Weights of a small transformer language model: rotary positions.
Each number is 128 + 24 x the weight over its row's rms, rounded and kept within 0 to 255. Layers, rows and columns count from 0. Numbers have three digits each. The size before them is the row's rms in percent of the matrix's.

# layer 4 MLP up, 1600x320, rms 0.0766, rows 867-916, columns 64-127
099:119115139144118121136117116164143112130117150136165129092125112124116120140116141128100108173123089095114158093137128081105111157144169099126127120115151101131093154136146076114097177071137139
096:144130154104131132152115153138125118132082133078157133134140114141133113111105100116109072088100145137170116104151122121121113128103129175124161119168122126119056121106140140160122140153123150
108:126167126122121143099157095115134086124103146114136080161124185152148121151150132142112100107147153129151116112149130118145106160123119118149123108093150134121118151107125087188156124070076165
094:136109085114107128133123139152146120108145157112088114158148101130145119137134157115168076164124133173108146134129139124113123113167153104120187144125123123152095150160140073139112132143123170
099:111095111128129112113180137115137128156106097129134161136163108118141164080151083152100125115146130154113110150091108107091090132095158137129121153123127126135097142136189136131132097153153148
101:153151140113100099134137105145133100150142112142082170127127119096149105096124176160104090101097108156117160140109120119098125097146128105114155137123144126131093164104134129169108153139124128
099:125114128171109113142115094123131151131069108075099110124139057203120136134123104159146169134107104090164125155117143193129115097134095151089130116117124122087137145155146135095132133114130127
093:126130147090086099137100103140144136146115171133173083112140087131089124140132137146136107143161144126131143113124129078096115154156139120144081145149150164078111147130166120114177123142169139
091:119161125130123114132107085099125114073144108131129103177089115114114147105136152140105120096101106145093114153117100119146103164102122184143149149124111090163155107135105136106148137153135120
105:124146096112121120105151119127131149120141153133151153150141110124137113148146124121113099114134153134132110113142134142116104109147150125105112151147165129133151169166143136167104165132082155
105:131087143074134097115121104134165100146137113112133114138198148077088108154160165109121153134130143099129156168154131116143147129151140099088132150127097152086168083125153154160121097151049120
106:126102132129189162132139131119128121127127113130140136160167064119119138152156116142112144121107154107154155080130127115126116139094079132139131146122110107172083144132140152106145143119115156
102:130113096108111117114178147141147125168137140124129141138166134134140131162146136145139136164129129123136165132119133126161088143122109146167132175086148118165142084156164135046170144180135109
100:124159107108114113123125121162143132146150110107099155136143115124115144121135118095120133137145144139064125125122161151138121131125170125134142098118119142170122170151140101068144181128106113
104:134161136145108116109125170115099123120104081146098140181125109142126152114134128163122138117131122129113111116087136123103121099160129186137124095152115113129085149124164108127133126131122136
098:103142167124142087096127116149106171097122116173119146131122140118125101138142144125120101165109159148172138077121104114147150123132182138123110133123122154148097141085140176104167109154081096
096:076099093110128135090143124186150107120135135134075111109151148094124137111156117123106084094139124157119157137102098160141141144152142138113146153107164141135123140149130130131128147126138097
102:158160116125099126101145153144133114124119136127127175173124135097126118116128146144160086142152146136068097155144125165102117137109133130160111106155131146101104147116140150079135149137152136
102:073103169143099111133103141145075122107117140127124113093104086132145129121093141172169114100089116114129138120102111160121147135146096132087111139099121125134160165120177106166122113145112102
092:117163110096136154125106148135134161150107141105128113184082181112164102163144132103071075150160101162102120155138139143117137119116131134097126173110098102134121102138138135107125151148144125
105:168107124135106116113084165103169073129131154136106124161135150183115141125117096136165118141139089113102105143133145125127102088133071151124111125135175143180121127114182126101086110118129118
094:178119144104166102086141108162114116100158099132155119128147154153112104166124110112118138099111076158156133128137149122086122109084151119136092158146140128122125161130077107172168153145146163
104:114111130112115130122155138142143123141119093112149118100157134092107124105149133126126112148136100158137168131138163126126122152111145148131121124107141100159092132136101135107126150151114116
096:133134158134157121091081174155117133142115104189121170138142100133155059141133115141121137110156141096093150091131143165134147135145109137120137140143147115082118134148142095197147123106159111
101:174149122115155113131155090117115121126097145123115103139152118152148119176108169132134165140112123122147081142135167106103104133149123164102132129099173140138140132049168115136097113130120110
102:130083126130118106159097110140109138127129150154123117125142126111122126114141138106091111165081133130124093119100114112114139113136131133039129122136154170122128102100125142172159179142151161
092:099152111117160162133097142112111091132126139118126123167116140084132095169108106133128135130174146110118162143122124193143134156077119087093106172141135129127133169152073125155143148158120110
096:162117160105169145113127112093186136132129074094125111097118104109131135155140092159096143136091136159137099128104122130098109119129134133135117139112146161148057132118128137115178112083114164
098:123141061203119120098114129098135133111099091129114143085132122133134166151133123127107123085102124113144136084126139163109132165128114133153151083167109109168111124115098134074126105121128121
097:149112093089103141125141166111127131106162114108158121112152150112112097167158147135148124128141114145132142139126117115157137096126104145145127106155080119149121116137117072110136137110135132
100:094126119096144146127137108109131130140099152133104107113097101113168124156120165113186115119138148176127132138141104147074121106196131111151143136136138126131166135084127148123135137097154153
087:103152169094093164129112100114145167110125177150118121143165125177092156117142125107118162115119127065108117063131050172162120118148105156122105111123135136144111096124136087179106134162113169
097:147125129088127109146142152153153082165133118157088146154165167146156136077119148109143091094150146119107118119095097134138098122124090127160123135109109104148099110127126140152152086118147133
098:149125123099083112137143087137090147115132135158161130113132115088158139178119147101150181109147135145151127141099113059123137100135167078139127094123142129090132150143103125122153127145143125
096:077093097178138097163148095094119123146159151131111123153130141087121166118179132137139088157095116118130093137143101132119094135086090163136079130124135097120156140127140141107108120123144109
098:168166086106154117117129115111123122126102120097104126172170122123136121091155111170121133115106129162137093151098101107175142154129119111104107110147153149149118115128124109124104153149168117
097:150164170120146116133135129073141152110091117097099136090140136116106124131054140143172134125140121122142139110120136116175105135162113110125101139144118170154097139098105156148128101072104092
098:105150168135122150100092141102105172137111116151111148153133129099113071127130108143123132132133114106150153104121117122120142159177182087120126139125108133155097156126139140161109125163143149
097:179105122167164128109093130124108113154080149150102124172137142093105098127078160103143123155130158170120148116125129128148092094105069129144139173130131099101128143099155120146153112110113130
100:133146112178137148161188102179147121123129146178119111164107113129115165166126092116129100116090095127126139103087139161125064143139146097116141079153084144114108143124129124093154146149112067
105:117138100158115106126109166099118123104142146106150186147158138097159169143151134130116088093115079146145137096134139121130098136086123146127087132087132117141127115132130119138116096133200133
087:159109103090092125123115127156083150096147124187109145154139128135148128101154154149117127187126109124169119150148147175118164116148157133131122158133204121149064125081126141108148109114145152
093:126139124116103122151140119144097129121130140127148107165143164118155108145144130135080112121078084137064104121109111124116119166132098133130142167097157103141088147136056135175158127101110076
089:165149098145166096095116145143149107101130171171111154093081160153100104140161150121115125155128100138145150126100139136130132179168137153133139162105109099107119135168172128176135104129145121
109:104140105115123124076141132113156164160108104117092162102109107160146155139168110132084111152168138131126080179094129110157157093141137158135127127108127127169136121127135152140144155187117109
095:157111135116163137114092109155166111102121129172134151124102092163139146099121151130121141124095136136098143117129133112140103136117140125145125137135133138116076141148164132121123126116106137
105:101137153153152122134065130108114110148142134159138123136127101141106151113121139169121134132103110117112113128127100155113119115110105120139102138105106139108118102123119146121133161106130140
097:104086153099136066130127116161159161133144155113137133147097108128147172087160171125121087128101160094127124116136153112106140122124084130168149128118096139102137155162121145160119147116161124
094:109108135110106147114143118130134151153117117161178100137092103166085133114135084108115119099140125153166154145152104107152126118131155132180175180115148140127116129126139129086176127151118125
115:192123143096116132105162137094109174169074117156149178175167107112170159130126114137136116148125124115117160109110150156119084092134117155072096123140126137090110132099109135090090144146144137
# layer 4 MLP down (transposed), 1600x320, rms 0.0314, rows 867-916, columns 64-127
101:146099139149118148121095122108126144126167139135147182098110099206133138097114133073143118141138172118135093155109118073115131118084087093071118134100078133128159100125181114142113153094125145
095:100117109146107165134103097153121110115093127125150094155132121134139151121100107108115146136101085142126162137144138174094119118142130114159121162091122139103119126092144073124140148105185122
100:115137087116132056129153080096094122087117157142109127195058174150154106126057155129096140096156130120159124103132133125155106094119136117156126100138108127132134154111126144154135111160072161
096:173116154122105111130120135128131149129139135163145088128147169149139144140112153084148173086115115122122114105157149109125104103112100124109121140120129137131151115084095114081134148110122126
097:174123144126140120142127134140146127125170193103132115128095087130138128187150117108112147135108119156153131125093121115112114136135147104124123120154116098113134088112117137167143082123125098
104:140134132132122137158115097184128099118145129159125120137143161144134123102113128169111105092135118146115094144198137113133132098147099163115111137118154169126119137175121131141125121160081152
099:075133114123106140145088102139104154103085135068122134141120123090125106146128151121136145084136101128162130103119117127131114109129162146104126098107165127130115154190127138140101118134130136
091:104121126159125108141154177115104107119136106104150137169121171109113124092129104141119123113095159099140117156147157102144185119146069154109112110136119124154135126126141125130088127119139156
091:123119129083168118150120122134161161158138124174110135124164152122144108151100097126158126116131123120120114125106116099124124161097168110130106169136170130140164135127143119091125096084133120
105:125128097185142110128180138157131137145124122102117119114105141143113129141122132119119133106165099150082132116153106106145140112127153142151131127093148139115104107099131136163111132170168106
103:106135129147126100092090161144120140133122137143149105143182150124153066127118133110126116134141147100136149168150138152099109101114129118121145135171135138131112109104105138121139090142141139
104:149108131178080139106122118138117081182123094180135159129124149077132137124120131130119131133155113087112155125125105147155123118131153125147121120123138114129107104134124146167136116126150116
096:115155102125083123106136129098132118115108158144150120125127175106159114134180085144097122108133131106112117119122167077093128116145121164145134108136126134066122105206129122168155113126157121
102:130140108133109099181135117140123112096139127111086168137131129121078070117105140130073137107083127141121155131116140124145107123113093126146121120132140091134124136125117137149126141128116131
106:089159152131086153141069136135156169134116142126073151139139100105136191135163088152129123140165101109134123164097130113114091120103121117143086092135136105172103123129135138129138082130171126
096:126189123154107121155112162162089112089160115137150119145140111088144123140125147094107129112144105112161166118116125068113131113112127093123110114116150120094150181163144134129140073083150118
094:164126190137151146110138097150142129147159158129131129137085117152172128127124130125147139116108139134147157117148149101130122103123129186131107136160116170118122077151116143123126130103173126
104:125158103101157177135176180102131107119110122102094146092110137133117106118137144126135140094108130151141124129132169138120167137130167141168092123107123109095127106164126103130135168086130105
108:121122159105196153173160161133158116124100124108097199081122136156145138145179083120084163134119129135117111122128135136104115105117109124118131103108141160103115103133137171137087171125136114
087:147113109117109094093151122117119103153096136129141154151085102127137176135136129098104118048154174158130087124080085150147118110111165125105103090076129132133124144108125161147131120105106094
101:173167104151124122115129118108141142127137097137139134126124141140115083135138150134075123129102142146139102103142117119112157166119109134100144111107101121082170156134138143125180062126165120
088:116142071151115145172185135147088121130097147124067189143108148127136126107123144132109088131135151141115136113132110142097094140116112156129124133115103116156104166118151147139090146072090095
104:121132124165139139170136123083140115099154121139106125086101124117123164144129124105156138110146100141138104117143115128129171100109154108133127145102123099132126129056124156169109148087166096
095:117133144120099134121122119152119114135149126104129114082122162134133116113140065112132075147113135121178134138130159097128183129149146131148125112137100115105136138146150179118101141123197145
100:167113108104149149105156149119104124140144162158120136142094107109114121157164122087107120142138119098123129128109127100103169117162140131128118105179161157106121110131125162139162098127122114
104:123160122109150135140142148116134077138122101107167139099107111140118130187136121127108170131169133160139179115132125139146149114113133148144113126117084086108104176144125124135102115152183145
094:129162113152173112171161154088112132114153173151142156096106124144162137134126125101166117133112134136101138110089171101120102147063115121129142123150115133137075150123162119094127142133131153
095:111193095107155111145139153112130132131118134151123155147167146114137112085141156146137159145110159094109144106122171150165139133100132157167130108086129172064171152106102094110080136151145122
098:166106146176096109096120146110114096119131135137160132147140101137115114134130179149130123124130131072125123141145113143177163160155154115137136123134115084107087101108120104125153109105161158
096:139107139161134101130127132123137105154148099149135116124120099117121126148123143075151107100139128101084140089142074151105144111101126137158136094061120157120063101130161147096114139161117123
099:165091126107108150105118124157155108155127135107133109140100126192133144108123142137130178140084121138134115115129152135110162121163169115112138100147071119122133117176115174141147120106108155
083:149134100156114114113130073137139134132141125096175139094144110069151100157133151125132122165134099123140089142116187091131139136150118161128115141092100107143139154124081160138131095100100093
092:132166143130162116117143128134111103110105123119127163111165166106134105132079147132136119112142121117119164093144121122130140148090114118100148153136128149123084118161125145113109131131158128
094:117098131136175150190132138091151138125151112138125119127089103118138088108142133151153129084171118113113089127108119124107185139138122106165110144113116110156136127162181115130168122108119135
098:166178140146142107109113130130113157143167145094127128149116174111129087128117076152106119148107125135146132145149146118139145142123115139119121112143068167129090133181138118178138105078127112
097:107107089105094155129078150143152115100119105113100169108091089148133138100076143150137132121127129140143095129108141099164144139166085117101118170160152131164128137141131135071116141082131172
100:154100144145137140114148109104124172099131155121114142120121121140135124148167081110114099119193195083107125147137158125158150106134129124044090122140125130148122154129181108118129141151138121
101:119134135133146110103158101163131150128123113107107120119109101143127139152138134116141158117134168159120076115130114104121088143135153144078127143153121154184164079114120152171146136091132161
100:171153136132107158129159123120071102122145100162148096125117146129139111112099159176156149100120144085124135107152149127118166093122122125132102120094098079141128131143100158103132106134142091
104:147113145100091146161156152118097135110122169168107116092130125143112117103128112121178127106100099130129154106108116134150112107108091117135112126112161147173146147166142172141116173161102121
103:089124138133134090151072089149132126144170187134145117115124154132118121125128099135144117174110113136143113136100167122093120154162123136114129143125141085104140150154145110157169102142109091
090:111157157165147150109091177122139106165054088098147106115126113135133147132145116115117124114114161147122138122114095134130140104124102139124080114141133130101139147112139147145113156123104092
091:124092155159140116139128104125119147134164091122132133122084122146129130103150145135183137119120141140129137114146129151161164084139104130166112166132119152128111101099134090099124095148150136
085:176123140115117133098129140097141102187158117129101121121144167093121126068152122117150146114126116127118116128125083150157175113106122113128123129108098157121121143119078112127131154173083163
106:181124121163114091121141126104142114185121137117137168116116133106105152117127155138102170104168107066153100142125138127164161100124112144123157110145150142161104125116117144153147100161157141
101:120151156117077091120142140095133125129120096160088078168157138121152093108133102098144108107117144148135129142138145113147141133128103108103054108167092103106162113110142136143134099133153108
106:135115126130134122148136060140109138159177110123149111142113134145126091132157133155091168126134166126149094121131121123150139104110163120157141134127155145132125132089133093137156130081148127
102:108152121151080082150127119091100142068106153151149094120143119183088137124108167095125113116155146155136129108137152128136098145137187110140157149154124117123150112102119166140119116179105117
115:094127105115139127111136138141104114162112134117088128134075120140131103138153114120136132068122129133100156134146126127168116138117173130142103116160149139094140107066139149150123131087144122
115:151109103107088143065134121173109153112113125135148134151150124132157160137125102101108116108145114151143076106154119138137097083100152122109149140137118144111123152152115075125142144116155136